Part of a small language model's weights: 8 heads of 64, vocabulary 4046.
Each number is 200 + 20 x the weight over its row's rms, rounded and kept within 0 to 999. Layers, rows and columns count from 0. The size before them is the row's rms in percent of the matrix's.

# layer 5 attention query, 512x320, rms 0.0877, rows 0-54, columns 128-191
074,216,230,200,196,215,167,188,212,187,188,207,199,217,197,187,203,189,231,192,180,176,196,217,213,163,198,202,206,218,184,214,206,224,188,202,213,211,191,204,186,217,162,191,132,174,232,203,189,205,163,166,189,193,198,214,191,188,196,218,254,186,231,204,199
070,200,175,191,214,180,229,184,184,224,207,212,208,179,194,200,220,215,221,203,197,190,213,208,195,220,228,227,220,241,235,143,210,157,162,204,187,201,246,177,218,198,238,206,212,188,191,218,211,185,169,184,231,198,193,195,191,203,197,198,210,169,202,189,210
068,212,166,180,217,221,199,203,175,179,191,196,193,223,186,199,210,205,210,197,231,202,221,185,182,203,238,214,212,191,210,194,167,178,188,205,187,207,185,176,173,236,247,204,226,206,177,197,192,197,206,227,183,213,179,190,193,217,212,228,179,189,211,215,201
063,215,233,162,192,211,228,190,210,220,195,169,203,198,200,218,188,204,206,209,201,217,213,182,203,170,206,157,197,194,195,227,208,175,138,192,197,192,214,187,207,210,199,226,202,246,174,235,196,172,154,183,226,224,206,188,183,203,213,182,180,183,190,167,162
076,210,199,184,215,218,201,191,169,239,224,159,189,211,211,229,198,200,204,228,211,215,221,174,172,179,199,195,198,222,194,213,186,178,214,175,201,178,203,162,239,211,217,201,214,205,181,206,212,195,215,208,204,219,185,195,175,204,213,198,191,191,181,198,204
072,227,175,230,196,157,220,207,189,205,222,207,163,214,207,174,210,218,177,226,190,218,202,214,196,205,210,215,190,186,209,186,182,181,226,201,194,170,194,227,227,182,224,215,218,205,202,215,207,179,202,207,202,202,194,212,221,228,210,183,206,202,180,184,172
085,206,169,178,180,189,248,226,186,192,185,205,175,221,195,242,208,234,182,242,229,219,225,213,176,211,201,184,204,181,198,190,179,197,219,209,211,172,216,190,193,184,226,229,229,198,206,194,186,184,191,232,218,200,180,180,222,225,185,207,165,185,179,237,202
072,197,177,212,216,210,233,202,184,247,246,205,184,177,203,225,210,207,230,253,161,208,221,199,178,190,203,210,227,184,177,197,207,205,215,201,200,163,212,192,234,226,208,198,188,200,167,207,205,203,199,187,192,221,217,189,179,211,195,227,212,200,203,224,206
083,169,223,222,200,222,187,187,177,219,199,184,213,196,222,210,178,166,231,182,198,193,199,154,197,208,169,196,212,213,188,219,219,181,200,164,170,202,206,178,206,219,202,185,189,209,183,200,206,220,219,208,204,191,220,214,215,181,198,196,223,172,223,197,196
094,194,187,220,178,172,188,206,214,211,209,194,189,204,179,181,223,217,186,168,208,223,195,214,178,187,194,241,226,212,211,197,193,188,207,186,214,212,191,229,214,170,217,206,205,204,203,213,197,196,203,191,179,170,175,229,225,219,165,212,182,186,162,208,162
092,181,238,204,173,223,193,211,166,253,199,203,193,185,218,202,215,194,206,144,236,206,213,205,230,170,199,204,191,206,214,215,227,206,172,220,178,247,237,187,210,194,219,164,228,181,208,190,193,236,183,206,204,199,222,211,217,194,207,225,196,196,192,218,174
084,212,204,184,211,187,181,204,199,175,222,219,219,184,218,189,185,202,205,194,219,229,195,223,191,234,213,158,191,209,212,185,206,211,205,208,226,230,198,182,201,235,201,192,170,208,177,189,187,173,189,171,209,248,226,190,159,176,198,201,200,232,235,218,181
102,215,166,189,200,200,213,167,209,157,193,171,182,199,200,226,199,191,220,194,236,203,207,199,188,178,210,218,203,190,186,212,171,204,189,216,210,202,198,236,171,175,245,205,208,190,219,199,210,179,217,208,204,192,198,237,200,222,191,199,170,181,181,176,221
107,205,177,154,192,190,190,193,179,195,207,183,211,197,230,186,195,208,189,176,203,205,183,194,215,198,166,210,184,194,217,190,198,177,221,198,196,182,224,237,196,171,227,221,218,190,233,182,184,171,205,171,187,175,214,234,234,210,212,187,205,206,184,183,222
093,183,172,190,199,182,235,212,205,189,214,243,197,210,176,204,187,199,195,212,200,166,215,221,195,240,214,204,179,227,170,215,211,202,203,202,208,207,166,198,192,209,196,219,181,178,202,193,212,210,188,196,199,209,220,201,198,197,203,192,205,200,213,202,209
119,169,192,207,149,188,219,186,184,225,170,198,186,202,226,188,218,211,210,164,205,201,208,207,167,202,205,183,191,185,207,226,237,208,157,182,184,186,200,232,185,180,241,210,229,213,185,209,219,172,203,212,196,159,203,228,241,221,195,177,204,192,151,170,215
107,205,191,209,181,195,204,223,190,223,214,213,182,204,189,239,245,212,214,200,169,188,181,177,196,175,165,205,191,212,198,215,210,207,199,194,221,192,195,200,232,179,235,210,222,159,257,159,181,234,168,212,182,182,208,215,224,213,205,196,173,207,182,186,174
104,209,153,239,204,189,210,200,187,218,199,211,164,196,189,185,228,203,236,200,207,184,197,197,183,208,215,187,209,218,197,220,215,196,219,171,210,239,219,186,199,187,191,214,201,207,169,188,185,196,210,195,188,219,164,206,190,218,197,195,220,196,222,229,149
129,220,156,199,197,194,203,144,190,186,198,178,217,229,203,187,199,217,239,244,195,183,197,191,226,201,210,220,181,202,195,225,192,161,211,212,202,212,193,216,185,213,223,197,210,186,207,211,205,184,195,222,171,180,213,207,207,221,213,148,193,204,156,212,192
129,215,176,216,183,200,217,177,177,208,203,178,169,190,180,156,180,230,253,206,203,197,192,233,199,230,187,204,191,201,198,192,190,176,191,199,232,165,219,180,205,171,192,212,210,194,190,172,188,213,219,205,178,186,222,217,185,196,170,219,163,198,213,190,186
139,216,184,190,168,179,215,174,200,214,198,228,258,214,207,205,199,201,216,183,230,189,208,173,175,200,215,231,192,214,202,201,182,179,220,185,177,198,200,249,185,243,225,212,189,222,184,196,208,195,156,215,226,180,191,208,228,204,231,169,207,205,226,222,213
123,260,200,201,170,204,185,169,185,178,194,206,186,223,194,190,188,189,196,149,180,181,223,245,194,220,219,210,208,179,198,143,196,211,207,218,208,260,193,216,205,220,178,196,178,223,190,199,199,151,224,175,195,198,190,221,184,199,204,193,219,203,178,216,203
127,164,192,168,196,180,181,183,227,212,232,188,189,190,211,187,233,173,225,220,181,210,213,213,222,210,206,203,202,210,189,212,195,176,208,183,198,192,204,204,201,253,182,222,204,214,210,196,182,188,191,206,203,242,202,206,168,192,201,206,210,191,179,211,209
127,247,186,186,185,208,196,240,182,199,156,188,204,205,168,234,208,176,223,225,184,186,179,197,234,213,208,192,228,190,205,173,187,218,215,153,169,186,161,178,177,180,210,238,216,173,195,234,238,200,211,203,196,198,210,216,208,196,181,226,173,204,218,185,159
127,194,196,215,221,214,207,180,180,209,177,201,195,220,183,159,215,229,198,190,196,184,192,181,174,136,178,185,184,246,175,206,226,225,191,204,197,189,193,187,203,206,184,218,225,192,255,150,176,191,227,192,209,209,191,228,208,172,204,198,215,217,225,191,212
133,173,192,209,191,206,166,189,194,184,199,218,201,218,185,177,225,180,224,154,223,202,173,197,183,229,215,163,235,162,216,222,183,218,196,205,225,201,206,205,177,191,211,210,204,208,158,242,194,195,162,164,177,224,182,202,220,211,202,224,220,192,203,212,177
130,197,204,189,205,167,181,210,199,208,183,216,197,233,222,195,204,222,185,184,200,187,198,178,218,180,205,211,195,201,172,207,207,187,227,210,183,203,221,235,202,230,222,261,212,211,208,214,209,206,194,194,192,195,194,184,203,203,195,212,189,204,238,208,234
124,199,211,191,162,205,210,180,190,224,215,201,200,225,223,194,213,215,215,227,191,214,224,174,200,193,201,172,196,197,226,185,169,204,204,172,191,159,169,216,209,206,220,218,204,162,211,159,184,215,177,182,160,237,206,189,154,212,199,202,178,200,176,195,196
129,154,217,165,208,206,208,200,188,216,217,176,208,177,190,173,213,196,207,164,198,222,213,202,208,213,190,209,179,185,199,236,184,203,230,200,166,197,205,214,174,216,226,167,189,184,225,200,202,246,194,193,184,203,213,192,208,176,208,211,219,176,223,213,195
132,200,228,219,192,227,225,227,171,224,207,217,203,189,190,184,226,217,186,220,185,240,215,195,201,172,181,194,211,221,192,199,196,208,194,201,196,197,196,205,196,208,192,197,173,197,224,197,203,193,186,211,233,189,183,204,187,162,184,179,182,196,204,229,199
142,175,214,182,211,254,191,214,216,204,201,219,199,185,172,177,230,176,167,231,224,222,195,189,218,249,208,225,177,178,216,223,216,229,211,188,172,215,212,192,208,163,227,195,216,190,216,241,222,170,186,225,202,207,188,192,196,180,213,192,190,193,199,211,203
137,207,187,199,205,211,206,230,204,168,189,209,200,207,196,200,194,223,248,181,197,178,212,184,182,202,201,149,211,162,203,219,212,192,186,197,190,219,175,197,235,159,234,178,169,206,182,250,225,219,194,240,190,189,228,194,197,206,219,247,218,191,168,151,200
058,206,207,247,210,231,180,194,211,210,175,182,191,217,206,208,182,162,189,213,165,245,191,182,193,201,191,212,201,178,192,194,187,205,236,230,197,192,175,224,172,186,183,180,227,194,229,165,184,194,239,214,185,221,218,216,195,220,227,235,218,225,186,206,152
068,207,243,195,195,192,179,199,212,200,214,180,200,187,220,192,194,183,175,185,178,194,191,225,197,205,210,196,178,181,213,185,204,218,189,200,186,227,185,240,198,184,170,190,173,177,228,184,226,224,167,170,212,216,197,177,213,200,193,211,212,208,197,181,177
067,230,168,181,213,205,193,180,176,247,226,191,221,220,166,221,163,189,178,214,163,198,191,216,206,177,231,206,247,235,210,189,176,166,193,172,207,181,199,201,210,184,219,212,219,197,180,213,206,231,216,206,206,171,194,230,196,215,178,196,174,234,195,196,205
081,192,246,219,211,213,169,207,205,202,191,224,206,212,191,149,186,184,206,197,178,188,198,215,230,204,188,208,186,205,180,189,220,242,182,183,188,215,204,214,179,188,165,190,178,185,200,191,191,216,185,148,216,175,215,197,202,198,216,208,223,190,229,175,226
078,172,213,200,196,191,176,185,204,212,199,194,201,210,198,167,175,161,209,182,152,188,186,190,217,198,200,182,190,208,190,210,208,200,184,200,165,227,177,213,192,196,169,191,178,200,157,182,209,206,196,173,234,208,230,194,212,193,200,200,235,207,226,176,229
076,228,178,190,197,213,220,192,167,214,213,177,183,206,192,228,187,201,233,203,208,196,186,181,208,195,197,174,216,190,216,213,189,186,170,154,195,219,198,185,213,229,215,218,204,206,153,214,196,207,211,228,232,229,159,194,199,204,221,165,234,182,191,195,223
078,177,231,184,213,194,212,187,198,239,196,216,182,196,213,213,195,167,259,203,187,199,213,199,173,198,205,177,243,222,194,189,180,199,194,177,179,213,230,203,214,204,201,204,202,219,189,231,205,186,180,187,188,239,206,207,158,212,224,200,184,177,223,194,164
084,182,211,221,213,209,150,202,187,247,207,187,219,186,226,206,146,185,264,187,208,191,180,197,205,207,181,203,215,205,198,220,213,187,199,165,175,216,188,174,222,206,212,206,179,204,173,198,204,215,222,183,212,188,240,191,196,179,210,189,234,223,226,193,235
085,209,210,171,207,197,175,206,212,194,165,185,206,211,192,242,198,214,193,169,213,188,187,196,214,197,206,183,193,207,192,190,212,228,190,233,191,198,199,187,152,209,187,208,178,172,248,204,198,208,177,201,211,191,202,211,187,167,219,196,218,213,208,160,221
092,198,191,219,195,222,245,221,173,202,207,196,186,189,187,194,209,217,200,222,199,177,199,187,169,181,201,194,195,199,157,194,217,190,187,216,184,169,188,227,197,215,187,211,185,210,192,188,164,168,214,196,225,197,171,185,215,239,195,239,130,197,206,251,173
101,174,186,239,214,199,209,210,204,231,212,229,162,194,161,154,198,203,250,154,159,199,208,189,186,193,178,207,198,210,198,218,227,219,195,175,208,199,181,196,184,175,196,212,167,216,222,224,203,216,195,172,219,179,211,209,202,214,199,235,189,210,187,192,199
102,204,233,187,232,217,198,190,201,207,195,205,226,200,214,212,188,173,174,230,214,176,198,192,242,199,218,184,178,192,193,187,216,208,189,224,198,203,210,135,195,208,187,176,192,205,187,219,197,233,198,226,193,210,187,212,143,186,218,206,208,196,200,183,209
096,224,192,186,205,197,172,179,216,207,221,233,197,197,184,171,211,202,157,247,219,212,223,207,201,193,206,199,157,181,231,152,197,204,196,210,226,209,206,172,208,210,186,210,192,229,177,182,195,178,210,213,210,189,184,197,237,224,181,213,155,212,136,168,204
093,225,229,178,165,205,246,229,175,184,215,201,216,204,207,166,216,234,189,174,212,241,205,235,196,185,207,194,182,175,220,207,238,201,204,188,209,195,188,252,215,202,218,217,228,202,226,186,167,169,134,183,192,215,221,194,193,210,210,163,176,196,161,207,173
112,159,216,195,214,212,184,179,208,193,208,203,197,172,255,189,171,214,216,205,181,206,201,193,244,211,196,184,219,208,199,215,218,183,185,216,199,214,194,174,213,200,200,231,180,201,159,225,205,162,207,214,215,216,199,170,207,187,210,170,209,187,201,187,221
093,205,229,216,209,152,207,160,189,195,193,240,196,206,176,177,188,220,188,179,193,219,188,210,177,195,227,205,239,216,197,204,183,210,205,192,216,206,173,220,202,190,194,216,220,202,173,215,233,203,157,206,184,192,213,192,188,221,178,194,200,242,165,208,154
120,238,189,187,173,249,196,213,236,193,225,214,201,200,190,208,207,236,240,260,165,205,204,196,219,197,190,196,209,228,220,202,204,214,215,212,209,204,219,170,215,234,208,193,165,206,189,193,170,206,228,179,195,231,199,181,229,182,198,247,170,181,212,205,196
126,170,230,225,215,171,179,178,223,204,203,233,209,202,208,192,188,173,174,206,216,205,191,227,215,169,169,177,190,202,210,204,164,232,229,187,158,202,174,173,216,195,121,205,218,187,191,201,206,198,228,183,181,209,218,199,203,187,188,175,223,210,198,196,223
110,188,182,188,224,207,170,213,201,183,181,176,190,188,182,202,196,206,213,189,190,202,209,209,218,183,214,217,176,208,161,175,195,202,227,209,192,185,194,200,205,201,244,201,220,191,194,220,182,179,242,228,204,183,227,221,198,213,192,215,205,215,194,201,227
121,238,194,185,176,207,239,189,205,197,224,192,210,201,172,228,174,185,231,218,238,194,231,204,194,190,207,229,210,247,203,208,205,203,200,188,245,195,194,201,208,179,232,222,180,208,212,214,203,210,171,174,188,172,185,180,171,191,206,192,174,210,187,194,175
122,228,204,182,184,190,218,221,197,174,231,202,208,153,206,195,196,195,212,216,187,216,208,208,189,220,183,222,181,186,208,192,196,207,211,159,200,204,235,219,229,183,183,168,183,236,227,201,184,214,192,206,181,226,215,194,194,194,180,206,197,199,184,221,170
107,199,209,215,218,206,204,228,216,183,215,188,201,189,212,203,186,221,214,214,197,218,226,208,190,202,200,200,192,184,200,211,210,213,211,228,159,166,211,197,199,188,213,172,152,236,172,197,210,180,196,269,189,219,200,162,221,203,207,208,202,198,200,208,173
134,222,206,232,212,219,190,178,187,235,214,187,214,210,168,200,175,216,201,182,194,227,208,236,213,213,259,191,200,194,227,193,208,180,190,211,211,214,168,192,184,213,183,181,177,228,197,191,206,231,123,194,242,206,226,175,211,201,190,182,181,199,191,195,199
# layer 5 attention key, 512x320, rms 0.0907, rows 0-53, columns 128-191
066,190,165,181,218,189,192,198,199,231,205,243,189,211,184,216,196,198,196,216,208,172,198,200,208,195,221,178,208,217,227,186,189,190,190,167,190,216,216,192,198,242,189,155,166,220,193,216,189,209,219,221,203,195,230,223,214,195,170,213,180,203,154,180,208
066,209,195,181,200,226,225,241,215,194,234,178,162,209,195,195,186,194,158,188,199,157,197,185,218,203,195,172,217,232,177,210,220,230,216,205,211,167,209,231,216,208,172,174,170,206,210,200,172,200,242,198,207,213,216,219,196,195,195,203,227,210,172,211,176
065,195,200,156,188,192,235,213,206,184,221,215,228,214,177,176,208,199,193,166,174,201,187,230,205,229,209,185,196,203,203,201,184,217,224,183,230,205,206,209,196,161,186,211,189,219,206,202,240,191,192,161,196,204,202,257,180,220,207,184,231,243,203,229,171
066,160,172,206,229,183,151,216,222,200,198,170,174,194,186,180,232,207,197,185,210,179,223,195,194,194,219,240,186,199,216,175,185,231,223,211,202,215,181,233,232,187,224,204,199,188,223,199,202,210,216,225,214,201,189,188,212,209,201,176,217,224,193,181,221
067,192,169,176,208,228,230,213,178,218,224,197,213,187,197,189,205,187,201,182,216,196,206,207,197,213,194,225,278,204,224,193,189,222,183,201,218,180,216,231,194,194,207,225,181,215,224,227,185,195,179,185,202,199,167,208,212,179,201,189,201,206,186,214,183
080,224,205,169,196,231,244,216,204,192,163,177,213,201,192,221,190,230,207,209,191,195,191,170,163,183,204,199,212,217,191,187,204,194,209,194,190,203,215,224,187,186,166,199,219,199,227,171,192,220,251,178,179,191,188,204,236,213,182,214,221,207,191,223,223
077,205,206,193,211,215,211,204,193,202,219,188,214,194,191,200,180,193,189,165,225,175,203,189,199,205,212,235,190,221,207,190,237,183,201,177,217,169,191,193,218,228,226,226,203,199,218,243,164,195,232,189,211,162,199,208,177,197,187,211,219,232,202,215,176
068,218,227,212,228,220,184,198,199,201,204,173,173,192,159,209,232,175,188,181,230,215,193,186,208,167,235,235,170,211,187,223,177,160,193,234,177,249,194,167,165,187,190,187,206,193,194,193,182,225,186,168,192,174,199,191,208,235,217,175,178,184,158,196,224
075,190,207,215,191,226,217,217,211,205,192,238,191,186,220,174,203,204,225,206,184,178,193,197,206,196,180,201,215,157,201,209,196,198,172,184,195,225,182,195,216,190,196,205,223,184,174,211,217,163,199,211,177,191,181,193,221,225,219,173,184,212,201,203,192
078,199,206,187,206,225,192,211,217,202,223,177,213,212,219,199,198,203,169,169,208,174,185,214,192,202,172,220,214,191,193,196,215,225,188,227,221,190,208,140,186,187,178,186,197,226,156,195,198,224,224,188,175,209,188,179,185,207,203,176,237,222,240,197,210
090,210,191,175,228,184,239,208,199,189,190,189,203,233,188,224,200,227,203,245,167,175,193,220,196,207,180,178,208,197,192,192,182,192,208,223,178,195,196,213,165,168,183,182,209,184,202,176,218,184,204,181,204,225,199,211,217,209,223,178,231,199,211,187,197
084,203,178,214,165,254,192,174,168,219,220,169,199,202,216,186,221,231,207,231,229,181,209,194,196,222,166,197,205,183,184,171,214,189,186,208,208,199,214,205,213,200,203,182,201,187,209,190,211,196,159,230,209,178,213,191,245,205,213,191,176,207,175,198,195
099,210,190,161,190,159,236,188,178,194,144,188,205,227,148,216,226,222,183,178,207,190,196,177,198,178,200,191,187,208,190,210,174,167,240,181,175,204,189,198,183,208,193,174,205,203,254,176,200,215,215,163,163,184,204,189,217,231,196,210,206,204,203,205,214
093,210,168,211,216,184,224,171,201,216,208,185,219,196,218,195,182,194,215,200,214,235,183,192,196,239,199,205,175,195,202,191,190,186,189,208,188,212,228,197,195,220,216,209,178,184,217,195,229,204,201,241,233,197,210,183,201,198,196,223,215,176,175,187,178
101,196,206,189,223,164,214,219,166,222,178,187,192,183,179,212,240,228,210,181,182,217,196,200,177,197,199,195,242,193,208,202,164,194,205,188,178,204,181,196,195,209,185,178,228,204,210,182,216,207,233,201,250,204,230,211,174,191,181,240,197,196,204,206,187
099,200,209,197,188,190,177,190,194,187,226,162,177,192,182,204,171,177,200,228,193,205,215,173,185,201,199,201,180,240,176,238,180,202,179,165,207,175,206,200,227,168,201,222,219,228,205,195,198,186,223,192,157,217,180,185,230,219,216,218,209,226,202,192,209
105,186,211,170,166,188,207,207,207,207,207,181,194,178,195,196,211,193,181,213,218,235,213,178,180,180,193,210,218,188,174,231,184,176,206,187,187,182,163,217,187,239,181,209,218,207,211,216,217,193,191,169,182,198,190,205,202,183,196,178,202,175,221,211,187
123,214,190,217,201,195,205,186,155,219,213,191,174,182,230,217,205,207,237,188,139,230,224,195,203,220,203,202,199,200,198,164,180,196,212,210,213,223,237,205,236,213,222,197,223,202,185,190,192,190,157,211,215,220,213,180,197,201,180,201,173,196,219,245,186
109,220,221,187,229,176,181,182,180,220,189,177,207,205,199,187,190,173,204,242,208,190,179,186,210,189,190,192,213,196,196,201,207,210,202,210,212,241,209,174,222,229,196,229,182,221,174,204,185,162,214,210,189,197,219,191,219,202,210,153,189,200,221,238,198
127,149,188,207,212,180,222,187,162,219,207,216,203,196,237,165,227,215,208,175,206,188,196,210,191,208,199,198,201,175,191,186,175,186,156,255,202,191,198,191,224,220,209,174,220,185,194,173,209,214,181,216,177,203,222,217,160,189,168,189,166,196,202,202,218
131,204,195,201,191,197,193,157,181,239,202,220,229,219,195,176,208,201,213,220,193,170,199,176,205,227,197,197,210,179,203,214,222,208,192,187,183,205,200,237,182,213,235,191,208,198,193,188,223,184,160,198,203,180,210,195,246,213,217,199,192,236,204,194,211
122,183,199,171,224,183,205,187,168,196,186,190,182,178,204,195,189,182,224,214,212,202,233,215,204,180,203,206,200,207,206,213,193,184,174,212,183,228,207,189,187,194,183,201,182,204,194,181,193,197,223,204,239,219,197,231,184,179,218,208,210,183,194,200,214
127,191,211,177,184,188,188,238,206,186,186,167,215,209,218,200,224,190,192,172,184,227,232,177,216,214,225,194,164,205,165,216,211,214,185,184,192,167,205,192,204,186,159,173,182,192,200,230,188,208,187,199,204,213,177,202,203,191,166,219,219,211,216,242,215
130,203,193,214,193,222,208,212,204,177,162,219,160,233,202,254,200,200,227,184,206,193,212,181,233,211,230,211,234,200,209,206,204,205,202,209,183,206,194,221,153,200,222,235,212,194,224,236,201,176,182,220,196,196,165,158,207,178,181,220,177,232,194,215,188
123,215,203,213,183,214,180,182,230,203,197,215,198,179,154,171,220,211,213,234,199,169,183,223,186,160,162,183,171,229,200,169,215,249,187,201,215,246,184,205,224,216,174,210,219,174,204,172,187,156,230,183,212,191,217,215,201,188,202,222,194,200,220,186,195
136,189,207,196,184,189,193,182,217,187,211,192,154,213,176,211,245,172,215,179,221,181,232,218,175,225,201,150,228,181,260,241,178,204,204,197,215,213,202,225,176,205,205,220,208,220,152,223,176,207,190,183,176,224,182,188,189,217,172,213,217,173,185,189,163
129,241,178,219,175,199,193,203,187,195,224,190,210,240,217,206,208,215,167,190,177,190,207,185,184,161,211,218,195,188,161,199,206,195,212,180,186,186,211,235,215,192,200,210,208,195,215,196,208,225,199,206,206,171,190,207,217,212,199,196,179,200,236,180,224
119,214,228,210,204,214,228,178,159,210,216,219,199,198,209,205,192,230,181,203,201,170,230,219,201,206,209,231,190,226,198,206,197,202,188,149,213,206,180,217,212,189,208,174,222,213,220,163,206,226,198,204,179,196,201,159,149,195,259,202,204,198,215,199,184
123,192,190,185,172,227,183,178,200,220,194,210,209,182,189,201,174,179,212,190,153,188,192,208,222,223,197,215,177,176,167,215,196,182,231,205,180,209,178,216,178,214,193,182,203,189,232,242,208,213,219,210,179,195,185,210,221,192,182,186,233,213,162,219,192
133,214,198,197,205,240,218,195,181,209,200,170,221,199,176,202,216,194,181,207,195,195,221,195,179,214,213,190,183,184,164,180,221,228,220,218,225,206,195,191,204,195,172,165,218,180,201,221,228,216,212,211,195,182,182,240,170,195,153,177,226,183,180,198,177
131,174,237,192,194,205,208,240,202,188,212,235,188,161,175,158,221,212,188,182,222,201,211,198,197,230,221,231,193,206,201,191,197,202,226,186,187,205,203,223,206,226,236,181,196,235,199,211,188,207,153,182,148,214,191,181,209,195,205,205,195,231,204,221,187
131,195,190,189,205,245,187,253,220,190,218,214,189,200,213,228,202,214,204,179,196,191,213,190,188,203,231,217,205,198,197,202,189,209,202,217,206,205,179,196,214,204,191,176,198,171,209,240,181,160,214,223,196,187,217,193,175,188,234,200,175,194,158,165,256
075,185,206,199,210,189,191,185,188,176,200,184,198,219,184,182,193,208,215,245,196,191,194,212,190,194,188,199,235,171,204,203,211,217,186,182,181,242,230,218,204,219,187,187,198,201,171,244,206,213,152,199,165,187,185,152,194,194,183,183,182,186,203,184,236
066,192,157,203,238,217,176,175,175,181,200,221,204,181,174,173,238,199,190,199,202,205,200,197,182,188,238,192,193,218,201,206,196,211,185,204,211,183,206,207,191,188,181,218,214,192,224,226,206,207,183,230,193,214,213,196,168,185,184,154,221,170,196,188,225
068,203,240,179,233,219,191,227,219,205,226,174,184,221,215,196,234,214,179,193,178,190,197,194,198,197,187,204,169,181,214,208,258,191,164,188,234,212,172,201,198,215,194,195,193,212,177,198,187,168,203,204,218,254,196,209,188,193,211,249,183,221,235,219,209
070,211,199,248,214,167,193,166,230,201,181,193,214,197,187,222,192,197,201,214,218,212,204,227,213,213,208,167,206,185,170,214,168,190,217,206,191,215,210,203,201,194,237,218,197,189,181,212,209,224,187,218,196,222,240,182,160,201,193,209,219,182,179,182,230
064,215,188,237,200,212,175,210,208,224,187,235,202,195,176,189,218,193,218,228,206,195,213,208,206,218,186,231,218,195,206,203,199,189,199,163,191,242,200,184,229,211,206,165,173,196,190,192,176,210,187,228,191,207,207,174,222,197,232,207,184,166,201,223,204
065,173,187,204,206,167,164,223,227,198,204,215,173,188,165,163,220,189,197,233,207,205,179,174,159,188,184,228,200,178,186,206,166,208,170,193,223,228,212,214,214,161,208,197,223,205,208,185,196,192,178,231,214,190,180,171,193,177,204,206,183,178,188,170,189
067,182,187,225,214,208,207,203,189,228,222,219,208,170,153,179,200,180,235,248,207,204,180,204,203,211,216,197,203,168,187,209,223,184,182,186,200,244,219,210,195,209,208,208,228,196,177,214,168,229,121,214,231,194,217,182,223,200,177,188,196,201,167,213,227
077,187,214,230,219,221,198,202,158,193,182,205,175,206,220,185,231,234,189,219,151,204,200,182,198,191,194,189,225,159,179,195,174,205,245,201,195,216,194,191,190,209,197,195,207,188,198,222,229,183,196,170,171,210,197,199,199,204,195,190,187,182,208,228,207
074,218,255,202,213,239,190,192,198,175,215,199,225,197,198,184,173,211,158,257,198,199,194,212,218,227,200,188,174,205,197,160,211,221,194,218,183,191,200,214,162,216,213,222,189,193,180,214,207,192,182,194,184,224,218,170,178,222,215,239,215,178,231,180,186
086,226,215,198,196,230,243,204,200,191,207,202,208,220,171,189,226,193,232,209,211,213,190,199,197,202,189,199,206,220,216,192,203,184,218,180,202,173,176,214,177,221,188,198,173,209,176,200,184,219,167,179,228,202,221,220,177,210,206,195,240,192,230,207,201
089,215,169,243,194,225,186,200,160,218,183,186,203,179,185,217,232,216,173,208,207,217,210,199,241,162,224,229,212,191,192,186,184,188,193,210,224,247,231,161,204,184,206,202,191,206,172,224,203,223,187,197,196,218,197,200,193,208,213,119,196,159,202,227,193
081,247,206,205,170,170,212,171,207,171,141,195,178,223,220,219,201,192,222,208,192,200,178,192,162,185,192,187,184,197,207,220,179,166,220,239,147,186,170,213,213,215,234,184,206,207,203,201,213,204,197,177,166,192,216,191,228,188,204,210,204,215,208,175,182
092,174,205,218,206,164,192,167,176,182,163,219,190,196,204,224,203,194,211,206,184,211,214,174,191,206,204,197,213,236,183,233,169,197,214,206,171,213,236,174,218,171,168,182,212,178,181,217,209,206,247,145,214,181,190,238,193,181,230,174,164,200,232,191,220
096,215,174,169,193,213,240,191,173,239,214,189,180,220,170,193,219,236,234,202,189,208,178,220,202,189,167,202,188,161,197,170,173,172,218,206,219,172,196,187,194,192,194,218,215,154,241,159,182,208,160,203,229,193,219,200,228,193,191,200,234,231,191,230,202
102,202,204,217,203,198,199,199,198,193,170,203,182,203,222,201,200,215,164,236,188,211,213,192,221,212,224,241,223,176,176,181,215,228,201,184,196,216,192,189,220,146,233,244,192,237,182,187,227,189,199,226,229,223,222,184,242,183,195,223,213,218,219,204,248
115,146,206,246,183,219,208,189,207,215,196,214,220,246,226,201,210,223,200,192,213,202,250,214,223,202,170,189,204,174,199,194,199,221,200,221,174,174,200,202,212,217,169,197,173,170,163,154,216,212,187,194,206,193,231,181,224,201,203,197,215,149,227,199,223
118,191,218,184,189,200,233,215,229,201,248,219,207,202,240,211,218,192,204,223,189,208,191,189,185,225,217,177,223,179,213,222,182,188,205,206,188,178,200,207,211,210,180,192,163,213,196,183,145,185,203,197,232,229,202,171,175,205,205,180,212,203,235,229,187
100,188,207,216,228,222,207,215,213,200,217,226,202,197,241,185,183,183,230,210,214,165,172,169,200,209,201,228,221,181,205,228,158,199,181,193,177,163,199,201,179,201,143,193,188,195,170,196,202,190,171,193,183,217,226,202,176,213,198,206,191,187,217,239,224
128,229,155,176,216,198,213,195,179,176,212,153,206,192,156,184,195,191,207,186,202,188,237,207,214,180,194,215,205,199,183,186,175,195,196,198,199,197,214,186,207,199,182,213,205,204,214,182,221,179,201,204,203,169,163,197,196,182,214,190,190,188,204,252,236
129,215,166,253,205,192,201,181,209,202,210,188,212,198,206,202,222,211,230,226,193,183,227,225,205,248,222,195,219,176,199,200,208,207,200,231,239,186,175,215,222,203,186,223,195,193,186,195,175,212,209,214,223,187,181,201,197,212,193,211,176,175,218,186,180
119,184,185,240,194,212,188,215,222,186,210,181,189,156,233,202,185,243,187,204,209,183,193,215,198,195,187,195,183,214,228,189,200,238,221,222,190,192,226,220,188,199,205,198,200,209,234,210,219,228,182,199,230,229,193,226,207,205,181,223,205,169,230,222,224
123,200,171,178,213,185,214,207,188,175,216,177,237,187,177,208,177,202,188,215,158,219,227,218,223,190,246,218,189,183,212,199,194,219,247,233,183,179,198,175,220,183,211,154,179,203,198,167,184,198,183,188,219,197,199,197,227,224,192,177,214,192,217,207,211